Part of a small language model's weights.
Training: a variant of Adam for these matrices, 370M tokens, 5645 steps.
Each number is 128 + 24 x the weight over its row's rms, rounded and kept within 0 to 255. Layers, rows and columns count from 0. The size above them is the row's rms in percent of the matrix's.

# layer 4 attention query, 160x160, rms 0.0917, rows 0-49, columns 0-39
size [ 91 103 142 112 127  54 121  86  94  84  93  89  90  88  82  82  91  94  94  87  91  85  86  85  84  95  82  98  91  90  86 106  69 110  70 143 100 114  98 103  94  88  87 104  98  86 108 101  88 103]
[[101 103 166 136 121 106 177 107 172 121 125 147 129 120  79 119  99 129 111 139 159 143 134  96 134 127 188  76 133 167 124 140 148  90 161 122 103 136 140 140]
 [141 179  96 121 164 109 133 119 143 103 105 146 145 138 185 142 137 101 194 133 134  78  95 112 114 123 148 167 111 146 101 139 104 157 118 160 148 114 124 101]
 [ 85 127  85 159 134 119 133 151 147  99 127 102 116 155 158 150 147 117 164 106 142 145  88 110 117 155 145 140 137 128 144 150 122 144 116 143 103 108  96 132]
 [195 150 148 126 132 145 106  92  91 147 118 129 127 114 123 116 122 158 131 135 128 127 149 178 108 111 123 161 144 133 172 120 136 121 128 128 156 113 145 148]
 [ 61 128  89 157 144  83 163 169 146  81 136 116 132 124 145 122 142 110 154 139 137 158 139  69 147 161 125 102 119 132 105 124 107 136 138 153  93 141  94 116]
 [145 150  82 156 128 150 123 122  84 138 120 121 112 143 179 183 129 127 156  98 149 131  84 153  86 145 142 192 114 115  90 114 117 148 124 118 158 114 109 149]
 [144 116 170 107 100 135 119 142 151 160 151 127 109 117  72 141 140 113 148 132 109 142 175 134 137  95 126 102 148 125 161 146 150 100 116 141 124 112 162 151]
 [122 145 143 192 110 124 138 136  70 142 118 115 161 132 125 169 107  71  95 166 123 115 111 140 143 143 137 133 102 167 148 121 134 160 135 101 153  99 162  95]
 [119 129 112  96 114 107 138 176  81 152 126 112  99 130 109 118 135 149 152 120 133 172 161 158 137 134 109  80 166  99 117 111 113 172 128 121 142 130 189 115]
 [138 136 115 131  79 139 139 126 111 144 134 110 113 141 153  85 113 148 115 140 150 131 126 124 168 156 117 187  88 167 123 146 108 107 133 125 123 126  51 131]
 [153  99 119  63 117 124 136 140 148 139 161  94 137 168 120  89 168 168 116  94 132 137 131 131 148 141 121 115 131 132 160 157 152 105 143 118 147 120 119 146]
 [146 165 125 129 131 193  87  98 119 166 127 116 126 155 102 176 132 153 108 128 124 111 123 127  92 135 135 126 141 127 165 128  70 139 147  52 126 143 146 124]
 [128 153 134 173 111 137 133 134 108 139 112 125 116 137  89 185 141 115 113 171 150 151 113 128 120  90 125 157 123  88 121 147 150 113  74 106 156 143 119 134]
 [114  95 160 156 105 158 106 145 160 128  80 127 141 126 110 138 115 140 150 142 104 111 163 144 115 153 116 130 110 142 155 139 152 130 134 121 140 114 159 132]
 [139 139 137  56 123 165 114 150  73 163 141 137 153 164  96 103 153 116 165 174 139 104 112 134 151 132 100 106 152 126 115 119 115 122 107 122 125 109 129 127]
 [140 165 102 126 155 162 126 139  75 127  99 138 142 145 116 142 142 167 115 132 106 173 136 101 136 132 108 125 125 151 106 138 128 131 116 134 147 148 100 149]
 [119 114 129 110 113 148 112 136  89 106 161  99 151 105 156 134 174 172 128 117 109 128 130 153 172  82 128  86 147 119 132 113 115  88 111 144 126 164 127 145]
 [118 152 139 115 109 165  86 122  78 152  87 144 123 113 122 117 143 138 114  80 135 111 197 113 118 120 143  98 103  91 137 136 144 124 106  69 137 137 158 150]
 [138 164 135 109 144  90 152  69 131 121  81 114 119  88 154 133 128 113 129  89 124  76 103 139  91 132 153 186 101 118 143  82 147 120 153 102 119 130  87 141]
 [121 101 144  94 127 107 108  95 115 123 130 140 147 165 157 113 144 129 102 110 170 152 140 193 140 149 131 122 160 146 154 163 147 113 152 171 153 139 129 140]
 [102 105 169  58 111 169  81 147 144 140 162 118 120 142 121 140 142 156 110 135 105 120 139 135 126 103 111  86 149  98 168 151 142 111 115  94 115 118 151 139]
 [145 128 133 173 114 135 123  69 126 112 113 132 156 121 132  97 152 120 149 165 134 134 136 155 154 139  97 117 180 134 126 111 164 119 148 134 137 121 159 163]
 [148 190  96 160 101 134 148 137  97 168 120 114  97 164 124 137 147 159 145 105 125 127 100 150 120 148 117 157 143 141 133 152 114 153 143 113 118 128 115 128]
 [131 139  92 115 154 113 119 134 147 139 143 134 105 113 131 150 170 146 121 139 115  89 171  83 100 109  94 114  95 115 114  81 109  98 102 152 109 153 134 101]
 [145 175 158 153  67 117 146 111 138 133 147 125 144 143 166  99 179 124 140 127 153  83  98 183 102 121 134 154 141  76 168 100 167 147 143 136 115 164 130 152]
 [144 117  78 112 137 102 129 146 145 119  96  78 117 176 146 162 131 173 126 137 118 149 125 108 147 148 102 128 103 190 138 146 113 130 110 152 144 126 124 128]
 [113 132 151 135  75 108 155 100 145 136 175 155 126 112 106 135 100 158 121 100 153 103 137  86 152 119 173 140 128 138 143 152 154 147 111 111 106 141 102 135]
 [132 125 131  94  89 137 127 141 131 136 173 136 117 118 126 120 114 130 119 152 118 145 119 113 179 147 116 138 126 133 122 142  99 113 135 129 155 122 121 127]
 [130 165 153 177 101 150 120 123 104 150 177 159 165 111 146 127 136 119 114 147 109  75 120 136 117 107 143 166 122 100 109 109 103 102 118 102 178 148 112 112]
 [110 120 160 151  99  96 143 115 147 127 122 109 150 171 109 151 152 103 132 143 140 103 120 129 162 158 127 149 132 157 164 156 144 117 125 123 112 131 142 125]
 [138 107 137 165 154  77 141 148 142  68 154 104 137 104 137  86 137  97 167 143 165 153 131 135 117 151 121 126 155 118 124 135 158 146 120 158 145 101 166 164]
 [106 152 152  87  86 150  99 131 134 137 129 143 160 135 143  94 136 142 103 145 136 147 132 134 146 131 157 129 105 159 155 114 132 120 172 153  86 161  97 169]
 [147 116 118 134 134 151 117 141  80 108 131 115 143 110 107 124 148 145 127 166 172 161 116 137 144 130  95 118 142 153 145 127 101 143 107 105 111 103 142 113]
 [160 126 100 131 163 141 121 125 123 135 155 137 113 124 137 164 126 112 137 150 146 167 127 140 123 139 121 107 114 130 131 116  96 131  97 125 140  92 149 122]
 [143 166 112 122 121 122 132 116 153 147 116 129 106 131 162  85  98 149 158 120 126 149 126 105  73 112 134 126  88 122 113 141 125 149 120 136 131  78 156 103]
 [126 145 159 119 122 106 128  90 134 139  85 160 140 129 131  82 118 181 133 105 105  99 122 122 112 124 132 142 156 146 124 135 162 105 168 152 129 155 127 141]
 [ 86 108 124 132 108 104 157 165 103  87  80 154 132 122 127  75 103 147 128 160 140 104 137 128 150 126 145 130 117 131  97 147 116 142 172 144 117 135  92 143]
 [134 105 100 151 154 137 123 141 140  84 137  98 133 133 116 127 147  75 138 134 138 177 153 106 169 145 131 129 121 136 114 141 103 156  62 137 117 145  96 115]
 [165 154  96 122 203 142 131 102  90 158 118 120  97 154 164 143 136 166 114  74 107  95 162 123  87 123 134 142 135 160 130 130 117 118  99 141 145 145 148 124]
 [130 131 161 101 109 114 110 159 119 166 132 133  80 117  81 155 103 154 107 126  94 129 126 138 168 107 127 143  80 155 113 107 161 127 147 103 167 133 196 164]
 [153 113 136 127 131 123 138 148 105 146 167 121 104  97 148 179 127 142 125 167 160 140 147 133 100 117 128 133 122  93 144 123 133 153  90 123  95  92 106 139]
 [ 96 118 140 136  94 119 161  88  92 110 137 161 123 129  91 109 137 128 170 174 166 150  83 126 121 113 126 128 140 118 129 136 114 128 126 149 110  66 126 120]
 [134 170 136 147 101 125 121 138  91 125  79 158 115 154 122 115  98 186 169 104 139 108 109 127  82  89 131 137 120 106 101 108 170 150  93 119 154 141 107  94]
 [153 174  88 116 107 157 118 111  98 128  97 116 108 105 154 142 168 119 124 106 158 111 132 123 154 137 192 140 143  90  95  80 126 146 138 181  98 149 124 126]
 [ 69 139 156 163  88  98 151 144 121 133  84 126 130 117 140  90 119 160 112 132 123 109 122 155 146 131 151 155 147 140 110 122 141 130 177 117 118 178 110 146]
 [161 127 148  96 127 113 110 111 145 126 142 119 152 112 109  95 101  98 123 122 121 134 123 107 140 115 118 144 104 135  94 166 140 154 154 152 160 106 162 146]
 [ 85 143 110 122 103  88 104 165 124 151  86 136 100 137  92 181 130 159 163 117 110 104 118 149 172 117 154 136 112 128 109 178 180 135 133 102 163 126 151 106]
 [142 152 106 121  76 108 110 137 149 152 133 139 106 142 154 122 155 107 131  97 133  87 125 118 159 105 103  80 126  96 160 110 132 141 119 105 128 147 141 151]
 [111 160  95 180  99 114 127 155  82 121  91 171 130 122 120  75  95 151  99 138 146 108 141 140 153 121 163 136 128 113  99  90 152 136 123 137 119 130 130 144]
 [128 149 119 127 126 118 109 117 150 116 148 131 134 152 152 127 133 111 132 154 134 123  95 107  79 127  67 121 130 124 159 158 109 139 121 103 176  77 143 153]]
# layer 4 attention key, 160x160, rms 0.0862, rows 0-48, columns 0-39
size [ 86  98 104 137  79 160  85 165  97  86  92  86  94  94  87  90  94  98  93  89  94  81  86  86  84  99  85  99  90  90  85 103  85  97 124  92 145  90 104  95  93  92  97 108  96  90 106 109  83]
[[122 141 135 165 111  94  74 133 133  94 113  69 108  95 105 124 119 130 134 122 112  93 132  90 141 118 131 142  97 125  66 100 156 119 142 150 102 142 169 152]
 [161  75 123 121 155 140  99 155 167 142 147 149 116 129 115 147  88 106 110  94 114 142 132 155 142 145  94 144 106 113 159 137 144 118 118 127 140  96 129 126]
 [106 106 104  97 106 127 134 116 141 121 114 131 126 146 139 123 125 118 118 132 164 118  77 145 114 135 126 136 116 134 109 155 130 173 136 106  88 163 112 110]
 [111 120 148 118  78 158 136 140 180 156 161 112 111 139  97 150 132 109 124 139 121 135 163 118 136  80 109 100 135 108 133 130 120  91 130 144 110 103 113 139]
 [136 149 116 106 174  92 138 134 110  99  93 157 129  93 141 118 126 138 144 119 128 122 121 112 117 156 150 151 105 127 112 131 100 139 144 111 139 111 134  85]
 [169 134 166 140 129 154  95 115 114 161 177 118 117 133 115 135 158 111 125 119 109 145 169 127 133  89 117 117 159 111 132 108 120  90 123 171 143  96 133 166]
 [117 129 101 123 140  98 155 137 130 110 102 115 129 105 168 120 138 125 155 116 153 145 105 111 133 142 149 134 121 124 102 131 104 153 116 142 115 157  93 111]
 [106 118  88 128 131 133 153 142 108 115 110 126 166  99 133 125  91 140 120 124 171 145  98 130 115 158 147 141  87 137 122 154 109 162 115 125 131 111 132 101]
 [125 117 115 155 139 136 160 183 106 108 137 163 109 107 120 115 116 126 140 100 126 108 164 107 160 124 144  94 144 100 144  78 120 166 131 106  95 105 151  90]
 [152 165 149 127 156 108 152  78 127 118 129 123 130 116 188  86 165 182 117 120 107 164 141 171 144 132 108 135 117 113 119 162 152 120 109 152 105 142 120 126]
 [141 140 119  50 144 122 123  92 137  74 154 115 105 121  96 129 139  93 145 104  92 120 166 155 166 162 122 131 159 118 127 136 150 153 114 105 155 182 106 133]
 [148 113 133 104 114 120  88 137 113  89 167 127  98 133  70 163 101 145 150 135 120 144 188 119 133 132  78 110 160 107 115 135 111 112 110 116 131 101 142 135]
 [ 99 135 114 152  75 150 150 104  96 112 109 123 127 170 105 120 108 100 133 132 118 142  54 141  99 136 131 111  92 151 113 117 138 119 124  84 136 110 158 114]
 [122 130 104 120  82 147 123 112 139 144 108  98 116 158  36 147 119 130 152 169  89 117 122 119 129 143  64 149  84 100 145 140 119 139  97 138 152  90 116 113]
 [112 141 143 147 139 116 150 133 185 118 129 136 103 155 144 162 145 162 145 153  86  92 130 114 170 119 135 110 151 115 151  88 179 140 129 125 136 119 104 131]
 [122 159 123 153 102 104 123 139 118 102 147 128 150 115 152 144 147 125 118 144 107 120  95 131 141 141 155 114 136 110  92 103 169 119 142 145 109 155 123 150]
 [122 140 148 143  92 196 124 131 127 120 126 110 137 136 171 156 173 162 123 151 141 124 150 148 136 144  96 112 129 106 107 107 157 120 121 130 140 168 129 137]
 [117 108 149 126  86 129 108 154 148 124 147 120 133 126 104 147 134 139  89 111  71 120 197  85 134 140 130 131 111  88 100  90 133  98 175 121 123 117 137 111]
 [128 127 190 123 157  95 141 107  99 128 116  84 130 135 139 100 172 128 105 107 120 132 152 145 122 140 162 197 145 105 106 140  79 105 172 179 125  76 110 115]
 [140 120 119 140 127 112 168 120 140  92 136  74 126 121  91  99 148 130 147 108 151 131 133 148 110 139 172 115 143 140 144  83 112 141 136 115  78 139  86 125]
 [103 140  85 110  85 153 113 132 177 130 121 108 112 181  89 161 136 130 180 111  98 100 131 114 139 143 107 124 144 117 120 133 139  97 145 100 157 151 129 126]
 [107 146 160 158 150 102 128 126 122  44 158 112 132 108 157 111 144 119 136 160 133 154 112 137 122 150 109  97 172 124 153 123 152 120 100 119 109 120 102 101]
 [138 133 152 141 145 109 126 174 106  91 144 135 121 113 146 105 122 160 104  94 120 184 140 158 154 143 158 131 143 107 128 109 128 171  99 111 116 106 146 158]
 [150 124 152 155 190 124 103  80 106 167  98  92 118 147 175 116 115 162 110 146 108 127 150 114 177 112 110 132 117 126 139 116 121 143 134 120  77 113 150 147]
 [125 132 151 107 102  77 150 153 151  73 154 107 111 112 119 115 187 131 112 131 150 184 166 108 135 113 116 122 148 151 155 113 107 132 130 133 169 109  86 140]
 [146 143  88 132 120 133 122 143 140 135 108  94 120 158 144 117 125 175 167 104 109 169 105 122 108 134 134 142 122 172 141 148 138 159 105 162  96 160 147 148]
 [137 160 174 110  86 165 122 139 153 144 108 113 116 141 146 142 132 126 160 136  98 144 148  65 118 108 104 180 114  93 109 171 132  84 135 158 148 117 135 114]
 [136 160 114 114  82 113 122 108 119 133 144 138 145  81 156 149 102 126 174 150 148  94  93 114 118 112 145  84 137 132 131 173 112 139 135 148 135 150 150  89]
 [137 163 159 134  75 109  83 137 123 127 157 152 146 142 151 146 135 113  68 141 167 139  98 139 127 169 107 107  85 142 105 119 163  98 134  95 134 137 156 114]
 [118 150 125 137 126 182 148 140 169  91 118 124 120 170 161 108  94 132 139 128 114 186 112  91  97 126 126 155 118 137 145 155 150  99 107 155 108 129 114 109]
 [117 131 144 109 145 134 134 127 129  91 133 150 179 124 108 160 160  86 132 114 113 105 129 124  89 150 161 130 133 138 156 185 125 142 129 115 145 142 112 115]
 [ 97 130 121 111  87  89 136 104 137 131 169 139 120 139  87  85 132 155 142 201 141 156 102 130 162  95 113 139 138 129  86 102 109 120 143 133  98 158  63 120]
 [142 155 117 109 105 117 162 140 168 111 142 153  76 137 166 148 141 123 139 111 125 145 127 116 114 135 108 111 110 134 127 142  91 135 107 135 171 109  91 105]
 [166 150 144 123 111 124 122  96 166 125 118 142 136 108 188 170 145 130  96 111 105 102  97 133  86 147 114 197 130 146 146 132  94 129 148 149 137 138 101 140]
 [ 99 105 122 144 110 154 146 171 106 123 151  93 132 135  87 131 112  73 113 108 142 158 137 126 190 118 155 115  89 104 129 150 137 130 104 103 135 127 164  99]
 [ 79 117 127 100 119 131 123 123 111 124 124 129 137 175  99 125 112 137 144 162 106  93 179 169 140 140 129 114 107 139  99 117 104 140 146 132 120 110 143 135]
 [145 121 162 142 125  87 147 129 126 112 114  95 158 122 154 117 105 127 133  97 128 136 116  96  79 130 123 179 111 124 163 158 131 120 159 130 156 159 101  92]
 [169 143 126 120 132 106 132 136 106 109 160 117 129 115 161 145 123  79 117  97 147 127 115  81 127 121 124 117 118 125 125 146  89 105 140 136 163 106 129 103]
 [154 157 100  85 118 168 109  93 137 151 157 170 108 149 136 143 152 116 109 147 106  83 126 156  91 153 112 158 119 119 165 148 119 100 115 145 131 132 134 176]
 [122 135 127 122 141 146 124 117 103 154 146 159  98 115  86 120 151 156 128 131 138 127 150 160 144 122 139 126 139 125 106 126 124 175 143  71 138 166 132 120]
 [141 145 134 146 158 126 121 172 105 147 129 121 137 137 124 152 130 120 102 108 141 115 157 141  94  94 137 129 123 104 149 141 118 191 154  90 115  76 126 101]
 [169 131 106 142 128  97 120 112 163 119 149 128 137 116 162 116 114  91 184 104 154 114 106 119 112 135 142 125 136 138 151 136 121 114 113 118 116  91 129  83]
 [150 163 145 112  80  92  94 124 144 113  98 188 112 135 158 131 124 121 155  91  50 117 114 101  80 118 106 129 109 142 129 143 158 138 104 110 162 128 113 111]
 [115 166 133 131  77  97 119 133 115 148  94 129 110 134  95 130 116 188 112  93 141 145 150 126 120 108 129 146 124 145 120 130 114 161 128 157 132 141 132 161]
 [109 152 130 184 125 156 156 111 117 140 112 105  96 109 133 134 134 164 122 123 149 165 112 130 168 122 129 124 145 141 120 100 134 113 145 115 118 177 113 161]
 [172 132 165 120 104  89 122 115 152 131 125 151 136 123 120  99  99 108 159 100 153  86 122 116 119 129 170 127 132 120 124 154 158 147 127 142 130 149 129 136]
 [115 160 129 111  92 107 138 109 128 128 129 155 123 125 111 156 138 155 153  98 103 131 151 117 115 121 115 113 152 131 122 137 162 119 100  92 131 127 155 125]
 [ 96 145 121 106 119 100 108 152 118 118 136 136 137 115 137 111 172 124 117 139 115  99 153 128 121 126 135  98 156 121 140 109  79 151 139 143 151 137 103 122]
 [146 153  44 149 153 164 111 110 119 130 158 125 130 110  88 139 126  99 139 148 127 102 141 139 175 181 141 141 117 131 127 150 112 134  98 131 147 106 145 101]]
# layer 4 attention value, 160x160, rms 0.066, rows 0-31, columns 0-39
size [101 103 106  99  81 111 111 107  93 102 110  98  85  98  99  99  95  98  86 110  85  98  97  82  98 100  97 105 103  92 103  89]
[[165 117 130 156 163 135 123 118 120 147 108 123 129 130 140 113 128 124 148 105 123 121 158 140 116  90 143 162 152 106 139 152 134 118 140 122 161 144 162 150]
 [124 127 128 162 148 128 132 106 125 153  93 133 121 136  92 115  82  94 115 196 126 118 103 138 132 137 122 121  94 135 153 142 135 126 166 108 139 122 135 171]
 [ 56 129 135 173 140 158 140 177 168 129  90  98 124 132 116 162 158 153 128 120 138 132  91 126 196 120  87 135 167 113 125 129 117 121 150 139 133 128 132 147]
 [182 146  88 152 128 165 126  76  66 127  92 130 144 175 146 153  68 114 147  89 148 109 113 144  75 138 123 124 116 134 150 176 117 119 146 103 163 119 148 104]
 [124 134 171 130 138 111 158  86 100 108 153  84 154 114 122 138 117 157 105 118 112 172 125 150 140  92 103 142 130  73 132 144 117 172 107 135 149 141 155 153]
 [ 62  90  88 154 133 166  96 162 131 134  99  99 148 159 112 146 119 124 119 143 138 122 117 114 136 122 140 112 110 107 135 182 130 128 113 106 141 132  98 142]
 [143 132 108  97 106 114  97 150 168 162 121 183 136 147 124 144 150 156 171 134 128 104 104 153 146 144  93 135 109  92 107 148 157 119 136 134 157 165 139 135]
 [ 45 143 118 117 126 138 101 131 123 116 142  78 153 109 117 121 133 140 142  71 142 141  97  81 143 112  83  93 140 123 107 103 145 131  88 125  93 113 113 168]
 [134 138 159 177 165 103 145 158 126 132 133 124 141 158 151  86 137 114 114 151 154 107 122  95 121 137 107 137 145 164 118  97 100 136 118 115 123 121 155 157]
 [123 154 134 112 132 136 147 132 187 125 111 132 108 134 126 152 110 159 126 207 122 119  85 131 112 122  96 143 126 162 152 144 114 135 132 129 127 145 171 152]
 [178 129 138 142 124 138 134 130 113 107 135 150 148 139 138 146 118 125 114 104 115 136 146 148 121 128 172  97 161 128 115  88 116 140 125 117 115 113 138 112]
 [139 112 122 207 144 123 127 114 109 107 116 123 128 108 117  71 150  92  78 144 144 138 119 129 105 117 159 157 146 116 117 134 117 165  91 100 145 128  93 161]
 [ 91 168 159 127 132 148 121 160 172 128 140  93  97 128 106 152 124  72 118  84 117 105 134 109 157 128 127 101 109 117 129 115 132 115 144 120 126  98 159 133]
 [105 112 135 100 125 172 120 201 165 139 125 144 137 119 140 136  89 148 107 137 147 101 132 121 172 147 111 137 150 208 131 136 108 143 137 123  88 116 103 137]
 [161 147 109  79 117  95 152 123 158 127 136 153 100 114 133 140 146 100 118 107 111 141 152 139 150  97 160 122 135 114 123  97 138 104 187 140 119 155 148  91]
 [108  97 151 138 119 131 157  97 105 124 133 117 132 138 138 147 110 121 117 133 106 139 110 135 165 138  90 103 106 125 162 166 140 110 114 167 122 141 119 115]
 [ 89 101 152 145 120 120  97 155 148 128 154 118 107  73  49  78 144 149 121 153 134 184 100 106 184 126 128 122 142 126 116 112 146 141 110 119 136 140 123 204]
 [228 128 170 135 158  98 100  84  88 123 143 125 140 151 149 112 118 100 120 126 132 138 141 137 113 132 124 152 127 151 109 120 113 144 146 135 145 121 112 151]
 [102 121 107 130 127 136 101 175 110 120 122 106 126  94  87 107 132 150 118  99 119 178 128 130 141 120 134 127 129 106 122 138 145 153  98 117 168 143  54 141]
 [219 143 136  86 166 129 100  92 137 127 150 140 133 100 148 122 152 163 152  84 133 136 168 149 117 122 107 139 131 131 131 106 141 123 117 123 134 112 120 153]
 [130  92 131 140 159 141 162 141 128 148 131 165 118 137 130  92 126  91 146 177 129 100 139 136 118 122 120 162 100 156 175 106 134 122 154 124  96 131 103 105]
 [116 142 130 130 115 113 114 132 118 114 140 108 115 109 129 140 171 125 137  81 139 147 162  88 156 105 160 117 154  96 103  86 119 135 130 159 142 137  92 117]
 [170 142  99 172 111  91 121  92  91 114 110 111 142 124 108 121 118 117 133 134 125 163 135 155 124 121 137 156 128 129 139 141 102 130 153 115 187 135 140 137]
 [164 169 112 111 119 133 154 107 134 123 106 134 119 160 135 131 114 141 166 134 119 112 131 143 131 159 115 136 132 131 149 127 120  96 157 124 139 118 181 122]
 [140 107 122  89 156 169 120 135 137 155 113 156 137 146 136 159  78 125 180 147  95  62 120 149  70 157 142 108  93 112 163 151 132 123 132 111 150 132 146 143]
 [120 130 150 140 147 111 154 146  86 128 119 112 141 129 167  94 104 104 113 163 158 133 112 103 103 113  93 133 141 182 128  98  90 132 148 132 104 115 120 190]
 [143 116 102 126  84 123 129 127 137 122 130 121 130  98  92 132 171 152 113 126 115 135 123 125 143 108 149 103 119 132 124 137 197 100 158 121 123 163 133 120]
 [108 103 159 154 186 161 129  90 161 130 114 113 120 141 123 100 154 177 177 146 110 117 107 124 128 112  94 120 138 115 141 179 168 114 140 127 107 130 160 153]
 [151 137 118 138 137 124 120  67 145 161 137 116  62 136 113 122 163 139 141 121 120 115 143 130 112 102 117 165 129  68 134 130 147 130 118 127 169 157 135  95]
 [172 128  95 129 121 125 150 140 130 130 111 122 139 136 111 126 124  94 110  99 145 137 146 138 144 127 164 144 103 137 154 133 122 127 150 146 177 145 142  94]
 [155 139 147 163 120 111 118  97 107 141 140 117 101 123  96 174 170 101  98 143 121 154 141 158 138 107 118 154 144 113 121 120 127 142 118 151 151 159 144 118]
 [ 88 138 137 115  93 142 126 150 116 126 113 134 135 136 141 143 156 120 110 110 100 150  82 138 137 149  98 147 125  97 116 135 110  98 120 168 113 114 148 127]]
# layer 4 attention output (transposed), 160x160, rms 0.067, rows 0-31, columns 0-39
size [104 104 106  96  78 108 106 124  87  90 111  95  75  86  98  92  91  94  78 103  90 104  89  69 100  95  95 100 105  90  98  92]
[[129 140 124 134 107 149 116 137 145 170  89 147 129 106 136 163 139 133 168 140 163  85 140 117 155 132 155  94 144 158 132 111 137 131 105 141 151 122 114 122]
 [139 145 119  81 132 162 113 133 100 123 158 147  89 128 120 155 164 115 167 117 122 146 143 108  94 127 150 139 197  96 142 122 132 124 128 155 120 101 118 146]
 [106 139 154 173 141 130 140  92 108 133  83 129 141  92 138 104 133 109 101 133  99 122 162 119 123 101 132  92 126 129 132 102 116 143 129 121 127 152 143 148]
 [126 123 170 120 108  88 110 166 109 117 111 151 135 119 138 129 165 140 167 123 126 136 102  98 154 134 166 176 139 117 122 130 148 124  77 156 142  86 111 149]
 [142 141 110 109 153  98 102 139 137 165 112 147 149 158 157 126 119 171 139 143 113  85 153  80 114 125 129 130 107 142 121 130 141 127 147  94 129 116 179  91]
 [143 140 196 140 127 127 144 127  69  91 107 171 118  95 158 118 150 130 162 113 148 147 131 114 101 127 148 170 152  98 138 116  89 147 126 149  93  74 112 145]
 [106 144 145 141 152 152 126 100 133 124 126 127  98 103 134 136 170 139 154  99 171 106 162 167 109 114 150 128 165 142 157  89 151 190 153 107 126 101 157 127]
 [132 164 128 137 134  98 155 128 130 112  99 102 175 127 145  93  93 118 111 122 135 112 105 122 143 123 145 138  79 134 125 101 109 134 123 145 130  98 108 109]
 [112 116 129  84 104 121 106  89 142 162 122  96 135 137 125 144 123 130  85 149  91 142 136 159 152 101 123 143 125  92 132 147 130 110 116  82 154 171 118 103]
 [113 110 104 101 150 122  92 118  88 113 160 141 127 138 138 110 193 108 114  81 134 105 116 143  87 114 124 119 137 101 151 120 133 149 108  85 131 139 108 117]
 [136  86 111  86 134 122 126 125 135 160 118 108 143 139 105  78 129 116 125 206  60 129 128 104 148 145  99 141  92 134 140 132 139  95 129 152 143 156 170 118]
 [148 120 136  75 115 105  98  91 143 158 120 134 102 155 134 139 124 145 188 118 101 104 141 103 130 130 167 125 134 132 138 136 136 117 132 115 120 185 127 108]
 [140 118 128 148 115 131 138 159  86 113  96 143 120 118 150 148 153 149  91 181 105 161 121 138 106 137 126 148  92 126 141 153  91 116 116 166 122 126 147 113]
 [163 140 104 122  86 153 156  73 132 116 125  98 134 109 136 142 148  97 139 110 110  94 103 159 107  93 161 105 151  69 125 130 143 134 101 127 143 136 157 116]
 [ 74 113  93 192 154 105  82 151 156 139 129 101 105 143  91 160 131 139  81 150 185 179  96 176 139 143 102 124  94 160 121 166 124 138 100 117 148 102 110 165]
 [125 141  98 108 126 107 111 114 153 104 116 109 111 143  92 136 118 101 163  92 100 134 154 134  89 152 160 103 137 109 139 147 132 150 159 103 127 138 115 121]
 [146 175  90 124 159 172 138  70 122 140 114 106 155 146 130 133 117 100 167 113 137  71 145 120 104  91 117 111 111 167 143  86  80 137 130 139 126 141 108 101]
 [123 130  92  71 124 139 145 138 168 150 145 141 144 139  81 125 110 118 136 172  85 124 110 123 160 131 117 109 141 144 135 146 166  93 115 131 118 136 113 125]
 [156 148 136 157 125 144  99 107 136 112 106 130 145 147 141 125 122 106 186  84 146  69 152 102 106 126 151 109 114 168 126 120 117 153 124 158 119 123 168  97]
 [123 143  95 117 101 133 127 175 161 174 158 123 147 139 130 107  98 127 141 110 133  77 110 145 113 130 137  88 130 157 129 129 191 125 126 131 143 144 172  83]
 [116 139 105 122 130 131 103 105 133 109 170 137 116 110 101 152 116  98 101 108 138 162 120 143 122 106 133 100 187 127 100 151 132  98 106 110 155 140 104 151]
 [131 161 111 185 130 108 113 126 139 134  98 120 139 134 129 127 105 148 113 131 158 130  82 173 148 106 118 122 109 149 108 145 106 129 115 119 126 128  83 138]
 [127 125 118 120 150 125 117 147 139 154  87 167  88 124 117 132 124 149 170 121 152  89 119 103 111 138 148 134 158 136 137 104 150 136 116 137 121 112  85 129]
 [112  97 172 144 144  73 156 141 121 133 127 116 115 110 118 124 182 134  79  93 156 166 134 149 134 134 146 163 142 156 113 152 116 154 137 130  82 129 104  99]
 [128 117 138 119 118 151 127 141  95 115 135 160 132 102 160 131 144 111 125 123 107 115 134 109 126 115 114 146 143 128 131 140 144 119 100 150 153  81 168 135]
 [107 144 109 143 115 130 140 144 142 140 113 106 168 134 116 155 108 119  83 133 115 119 115 104 187 110 135 138 130 118 115 122 158 105  96 114 136 135 136 122]
 [119 155 140 155 143 133 113 141 115 110 127 130  96 142 115 136 139 108 162 111 202 154 121 156 110 145 150 155 137 157 142 124  92 141 101 168 127 109 102 115]
 [134 150 149  90 103 165 143 158  96 140 131 146 156  94 135 121 123  93 107 118 131 137 171 109  90 152 170 112 149 161 134  69 123 149 154 130 134 125 142  85]
 [150 166 152 142 114 144 105 167 100 110 153 175  91 110 146 163 139 177 153 126 179 138 128 138  88 122 144 101 164 144 121 131 117 173 148 124 115 130 130 132]
 [105 135 153 181 154 101  93 107 124 126 114 147 106 161 123 150 136 130 130 106 142 164 102 153 131 112  79 122 146 143 108 178 112 108  94 102 108 131  68 156]
 [109 136 124 102 178 131 116 108 141 128 130 159  92 156 106  87 167 157 154 181 135 148 117 139 110 130 123 121 142 131 169 126 123 115 150 107  88 162 126 149]
 [101  88 115 132 149  92 149 103 168 107 109  97 130 113 106 115 126 134 114 122 109  92 169 109 167 158 138 108  83 141 155 116 102 143 163  98 121 155 157 135]]